Weights of a small transformer language model.
Architecture: rotary positions, no biases in attention or MLP, untied embeddings, local attention windows, hashed n-gram embeddings, an embedding shortcut, learned residual scales, weighted sums over earlier layers.
Each number is 128 + 24 x the weight over its row's rms, rounded and kept within 0 to 255. Layers, rows and columns count from 0. Numbers have three digits each. The size before them is the row's rms in percent of the matrix's.

# up: layer 6 MLP up, 512x160, rms 0.151, rows 387-412, columns 80-159
# down: layer 6 MLP down (transposed), 512x160, rms 0.0429, rows 387-411, columns 80-159
# gate: layer 6 MLP gate, 512x160, rms 0.141, rows 388-412, columns 80-159
up387 105:072143123154143117156088143151142139118138119107108134129114129162097115095109158143135099103161163125171129137102125127084171155128093112124115125125136096144124104157155151147124135167160122125127169148114120179152125121160146130082133112
down387 081:143114166096122162144081156125158103144154134112112118129112115140129099123126148129119125130148110165148110118131173144176130097126102058110122179132143106115151105147198145152130131146111143135116113135099126100096125104099150126124141123
gate388 096:117128088124084117126145126123122186128089170150094136089122117094122111134149166149087149079106139132117104125129133082155111128140115121136156109107122108128133140075120127113106163130130158122124145126138126136072086122123098099096114120
up388 090:124141107073137151131152143102133082124100122142142135150160104183153108153118088142160104155160118125130151156156127144141080163149094114098105139164139180118142116116170107109134106145145160125107128101133107111111145103144156124111132115
down388 108:102108139141149159181043161119093141137119125145127133160122159151119146110112096147115109131082120119156122147180114138121125118169125152127108127136145137131134152125157086150162112149106122149177075122157127126087110125130159136119111075
gate389 100:158107138103124135170126166184094138143141078118114129101151158088094122101132084142129121132114146129122119120150095099130115117086133115140145147149157124101082106107108112125109087115098097109152140154154140120172106089122160164091151075
up389 098:148133113155128185140102116120141111141140124160111105170124113146099156142133119119119125144178089161126131147121098178147105126157154128077121092148139145144146141170142139125121151085148164148084114103144119105126174136100112182152094146
down389 103:117112123123094170106128179078109113134133121156144137169164121150120145139156141091116118112091117122130100136112116137089118135162131108115123118121160126099169191099134091122160101143141101183145111108095126146126061128104074162148116138
gate390 086:121092130139117134158151141128115135157127132139107116145107160121135114144179098149156093124147165120158096127115102127128127148115161143088120124142153107115135152119108108124109128117102090159129148152080062086130109085160112100160173118
up390 079:144095154111157134114124105146129101148125123144111124078151106116141092128083127126111104126108092103107104062123131134163113097154099115127130168115115124108129115158107188165136107149117145093156133145117144121116156129145141124148120102
down390 104:153135123109153136163072123131131118136122145120104120123160120103124128138053171141107144106128109125107126145096136154130126138139111111115081106112162116132113133125109132147153147091176156133160130141144177130104181175134136106122115093
gate391 100:089167103134139123117133133111101162109138144132109117079138130157124135088093087097119144090079157109142157152166096118141123142145139154143139108113070138130069150111143135088125086102155154127165151103104099126104154154108099135188105148
up391 102:108181100119141087102144126129141121098136144147120106113130091123128120128112116118082121107132186099148169098142120109137126173125090097110131126141133111095069160123110114141132080080126150108120186113113128142113125163092121114123178133
down391 089:113133152125141109117143148106101135120161125097119092136150120122165129141139097133122099083086105161171122141165131115126096171157126129141164123122052136142118164118139123121134122107147143132151143133138115153120154153166159081105159118
gate392 100:163107127146112155139125109148158126125136149140156077105173117165136134162086096129167078128136102107146097156159156146094128137131150148122117155100131094060171117104125122153134096129095145170137142111144129101162123146108168096135117145
up392 101:140120124110125141146117130132134182094107142146093108132137114109112131139123174129148143153184118115130128127119078135193159169134111120109121156115102119148104115131129094152085158102133140091159102072091138153132128142190111167136168121
down392 097:132132100120183126116120130120115185180097187167123129129148124095122126143118100125128132063128083139142109136112152142108139149127124152127116136115145122155169090183118124159099153139148127116171159126151143120142103134162084099100119129
gate393 100:098155129119083153130132095103123158167115106115178098130113149136105126069125119131141133106085136147163124121118085158138137097146122119138104096117130134139107171150167142109153169139106137158146174127125116115128092142120157141121138119
up393 100:135153099107183105119142147154142144097138067117145188135137128114138125119135134088133101125134121148160145100068100143105113141070168124135151116162143110101123154137131134130155159121150132139107095107141108122095089121075109123111173146
down393 100:146075118137134114108092120135155111136148086139109100123124128119112122156155184091130102149125083125134092154105170106106107100078137140137131144121142139110155160130150160132146106137156155112148131113090132109128158117130122139133149088
gate394 102:144098101168109108121164131132099093150123123157104166145115121141123137125156111110113104103156146182109119133085170148140133136096087169144103141161113165109110094164120163137082122143069151131139129115165153096097122113119102140098115160
up394 107:114163137098141098125139116104125147114143085104142098141131154109169117106148125137136097116109104096123144121123120150184108125132126117095159096132162114099148128148149072126175158099161130116087165103107081132106143103117123123174129143
down394 107:130111142116160168110071121137133143085143137090185109116109163094151116104145113146140112153142103088104148160184117165141147107120097106095153101112151109144106124107129094163181111135128159155131132145111111111153102134092140101121151115
gate395 099:100183134147149129106123138123119146124155103194145145090126107179173146115089107118132142168110095105123119125110158103163135118113108117126154086106110097135068159158115130157140094151130118118105125083100138136129175123091141108126131142
up395 103:160148114093122139150084126097183127143124135155104125145165125115131116149150139121152174118120122106169162128095136090137150129115136063152155162142107172129162109160116127096103107152099141149147156113110138110118123158126133139174147122
down395 088:157124111100108115130184121157128176146139091127142092124137113195143084161138142169156149109110139124156131141111115124117165113116159140159131117152142124126129113114120155122105114166121151099134144133119079133154143128113145167082132107
gate396 093:134134104125149141098099150145098143146133142133108124121164129101084135168094127162109094142156117162104183140117145142117147138115134118080073070092100132103105115136149106104117147136108144141155127158151142099137104138102135110147121140
up396 111:103099161141099115115153102185128100120134152091140102156104126142144138143123174131124141140137116130159071183156162126122114203123094157154143140163118159144127127150124166118133123153141110140098121121131127143135107116108095083159121143
down396 121:135099118163163127179097138116146143137164159108080142132135130108159132110138165130114112097155138107149092117131108125111149124118153142131125093133156170120154116125131108138066116155122154157112181137122118124119169085117111153122125152
gate397 107:140161176094106168088121149110159184148137133126126167084145159166127133159161108124141143118120135093135140137119150136143143121093134110141128107124118116098180121142109167098122117072141142136123134166131082125129125128150102142132130107
up397 104:112134123113109089137151183126145146176143143135139111103166117109116166144128116094173093109123157124099169126155116128157143076128132096086079164178089102143119135138152131158135122124119118083178107159144154120111143138146110129118135130
down397 097:156126092161118165113149143088135105157109142147106117103125153130165145107153105136132080108124139124140134182088076120175109128136154112105115154141140124120166156151147126096173163173132112126135135147136171129128117126148119136088093126
gate398 096:127111118171114138108144147096091137136139092137125079111056115072141121146123114146142133142075105106149157120164123120102135120102158154125133152087141112120117127147139156135173088161124121155143144111126125123095100174113127150114098116
up398 095:128141116089120128149120074154111143141115141117103159137130101117128189119117122111157160125105156159160153166134119128162143109130140105124128143109133157108128153142152098126144176101131173136111134111160127105100131127134105102109134128
down398 083:134127116135087129106114107164121156164117135108135119150116124162122150141115154142132090168117119136166072113119166113145107148108116134168123112116143092138159142119130147107134097065073144109143163115138152169124150135151134132139134163
gate399 099:133118148128140124107152114107149134130111160099106160120111108129158121159126121093110150172130109164115112168128155123117115104169155090078148158141159162108086087159169112150138118098095150121124132132118096090104147153178099163179096143
up399 100:172106106104137099112116168133123122102104111139134103140146113126170083131191102126099126136149148104062172082070167083146121132119139145147120161129125152131139145068135088153103167100106144113151134111129161122165117135173129167104125141
down399 092:138133149166143161170126182078102156134135086136151111084131111117158116133139154144139096109147134098153099117160098089114125153170108191154142135100112077130143147162105147107168110135137151142140140145168148129105117146098116099112139133
gate400 104:108122119124113122132106102111102135111132159108139109110107095143141133104150090119127134160136164144177086154152139104109132105159151125117099158160144162116142096128133133087121067125086113137105118126171102149155135166125058168113114129
up400 098:136097116092130122127093154134116103117123125148147146123085095114148148166140130106128112123125167135142110161132145151143149149141124096087106097153162140103136120135140083140127131171100130100144151107164069116133118111080109129147148127
down400 115:107141168147129102135144123124120126107157142122114161147110137118155144087142145189128191175115115138129116144123142158130189138172102116116097158138120116086151123141144136117118122178176148130127112156108153115087096124151086159142104091
gate401 100:117092128151091089119162137145165119125107103172090107147091117126142069157085120139091065139154101147105151143171145100122117144161141130104113125126161127161157145101125174119139146102156140141131136101136085153120087118115113090144095105
up401 101:130131096096131100114117164115133144137151099113161157159126134102098154114121156083147119167126136092141135138108133165122095137127152118111123126122132145083163114166192135168146157094172076158141104151154155145114101165083105153095140086
down401 092:125118116107122079111127114113142103129133092140116095092162113138160117099140093136095084129129123117116121114127157128140157159117110159137147146119119131118149082097131142126146102143151105108114145085120135129119115104096092145145134145
gate402 102:108134109145111136187099149148123165129135113095156146168127137143132134084112134092162114139148094116141149154119122112106145143122127099129182160121177161129120081098155118121167140122109139108104149115135141131128141065137078148132124095
up402 099:149120134120153118143134179143125157173135147121162173172129120103117121179120125135114101127125102122116117148134095111148116151114156095091160152099126097104157116094112147113147190105113115142091114111121110167146166116120122164108105096
down402 096:105141082141116110165151145099104115155138085063145118131165111133148124109105119096160095123153144128106128116112113127135094139140122132165114114110103162133105163157100136162090149120167115101097148134118168152137084113134148163156078131
gate403 102:135138135161140132115115088147137109138147134095172131083115119105116127096162113145118156117099114154161128145112129103135098093103156126141160110141134131169132094111104087139154119107098146132102126120131141133152082152150134165151160151
up403 103:130088175132124115083161143148082152128120120149135154121116113135118159189115145090150129152136147115113110144107107136133112153119171125114106161111091168124119095121134125133070157135128106156118180105149105144167164131134146146175146099
down403 091:106073094145139142150149190142095102132111119117107109169122101148095157144096161099110151121103092124141099170151121105156066120121112161129132105106140104115155094158128173153135184166110137117160119118102148158133110145125143126108088127
gate404 094:125088128088118124096106137078125108090147112109130113138154117149153103145095073158115112078181126149164116151123104105171132116137156117168168111152155141143134134141094092120151167158141147155146131129154150137152153122111132127114110083
up404 091:157107148094170159116125161099114157159123139094092114093142096153109093127160122118130100091138153080144132157130102117135125107135149135130174110131166100099122084081099129121129190122095165150137104089103171092118125147130130104130147094
down404 093:138100194121129110126126162170148140125097125158108118122100124147163133126080124114122113138153127082109121107145105086125111147114122123148107123122112099170170138132108105138092132111120183128072110103111097150127154186145110145121135128
gate405 098:172146147134113113168133117121110137120178081167145136123109118160089094088133113156106152137115090090121155169103147130135138157120102145109112124113142141144116086134109089118166102130134181154107134089148136151086095138146095108080130157
up405 097:126156114133116108125140087112142150148122132127122132178123114083136089133096128140170137083174109099138120137124136111168118123144099117126162138127122165157147130108123118103111133149065142138132145134131151152116134155130106077082194150
down405 088:160124183150155080149143099117089152098095125112120095104133113132112137119128136162145089126108135140124121079108127168115166143143115106130107072121132115100122098163122110142148122120124137123134129117143097077140127062127106127129137092
gate406 098:135135136145170111127095146128144114111133104109177160124105164131127093140132143073132142091104155156110111135117119073153165146136131130140158123119152162134119166131140128138111118127144083103105095120133133131119127146109096126088181120
up406 098:126178172128090141131131131110115140116144140123081128145161098112119127127176139108128123104154109132156171129161141168144122090139122148120108150108141137127138108162145156129117061097142148161137079133138116096098138164096133123160110137
down406 076:116100134140150136092117116128159149122136082080112101130162113111142141155110155110110140153124130104114155152134135145156157135153100158121134104141151115119083127127121115123113116080137172132110128120135110064154127090165124098162176115
gate407 100:162121140116120130089100128102114141142137094131061122101091096160130125134114150097150094140089147096109147090105123153125123146092126188121099128147135159069133160106114159121098129177132142136106154133099142143104156125090136132122144126
up407 098:104134133149098094146120159119171122130133123139135100111135133177094086107173114150100122133134114099142174139114124144083192128103144162147139050111103107133123179107119123122153150151107131099116145147108145119141118141121155103142117121
down407 098:126103106131129109122143097129143120119166191160119141141146175118095137129078090152145118111157127173134087124102114106130141129091146161113126147154122113153124094144144082144129093155172129103115113145147135138152163077117111105109136142
gate408 103:109162187089159131134147129099094126128141135136096130121085121160122159085107148105116148132180146139091113138096156106127155141153108104087128158122083115132157119115144131151112130172119109106120167185140090166101088125153159119126073121
up408 095:128150080119120098103165078126098138142113104120134131083104107136115141077063087155122158115119157139114146091117177122115134102105141145112114169170157096109153102132135136134141134072131154147130117135115101161143180112163170121179098142
down408 114:156102082162133137117100102139119144101104103143087167142122097146115137180139102152177110121140127117183156140145169164123172116130167134133133120156134099109134137115127140123089122080165138184141108128140114102129139104129139137100139154
gate409 099:139093133110100124125137128112147151165082126149153108140108138105166145106166124130138117114121095123167119142117150104124193064125130099098177117116114098101127163091140113134118126095145193163110152122129154117157150098120095146122191125
up409 099:134109132129156085119154130092095146147131086121115115164138141130175135127121139093120073105139154131109078112110143096104126111137160069150134122123121130104095130155132075098104121155138082147103112114147139090120143151086169141127154151
down409 091:120085172156142126119099129136188091125114124152128172138122161133132121098145118138106167105119131135149112108121107116112083168137158123090097146154151145136146132124166167144137141127137125096100142090109082110114107125135161185131132138
gate410 096:139146149110163064122118163085161099084148121153136131119061107122140105126138114148124123121147138146116115148147113144150126143141169121143130126150156145115144126105129118141117120123116109177145122152109142118131166183129133179104129152
up410 096:131140105117115059121105138111171090129130122126098145110119177103098184131167137112127150135097167141119090132111120136137110159109171128156086105105154138115149107143110121112089093131146108171133113136135145127143162178129106148092123155
down410 088:061115154109142197135172103104119143094135129118157134108134119141082128124121144138137086151121096144170150155134143120122120129135157175147118128143113139148160157138122121140128159110167124128101068112113135116124153151122146127167120119
gate411 101:135135127141123159113149157135145152162112181125152154139143138141168109126120120122121130142131154139129134147115112137165129122095159160105118102086116136114092133121104109133112100148132093119177150103119153111101091142134113166052073085
up411 101:113096180131117123117148148114158142148102110108098154117137096099083092102113159105103145103137148129148068108109117138144107139132117134115089096106109091138134135157179169124121136132093106099113073146146164134128119120127132105166131105
down411 103:089119138122139143090166133098169158160121111119157135149181132092113136132116080154135138111163176125120124129139146120127120150117121144152105139083138181157103089173096115088160114132127077120156092128116154098150130098146122145105112133
gate412 100:178094110149157154153115094115164151103163138120081121096083132102121094130161149121142120161100152145122099147122121143168117103157130130151129130107132103124095068099127138104158111080140119125174112161141120141101091143149168142119161144
up412 102:101111117143139163101146104146152167141099142139116107120126101116127143131114144117085131101096148150133103123160129083162100119156159107138122150120125136106109158087175155111128138094152117121160165126085096183149106087128154165127133131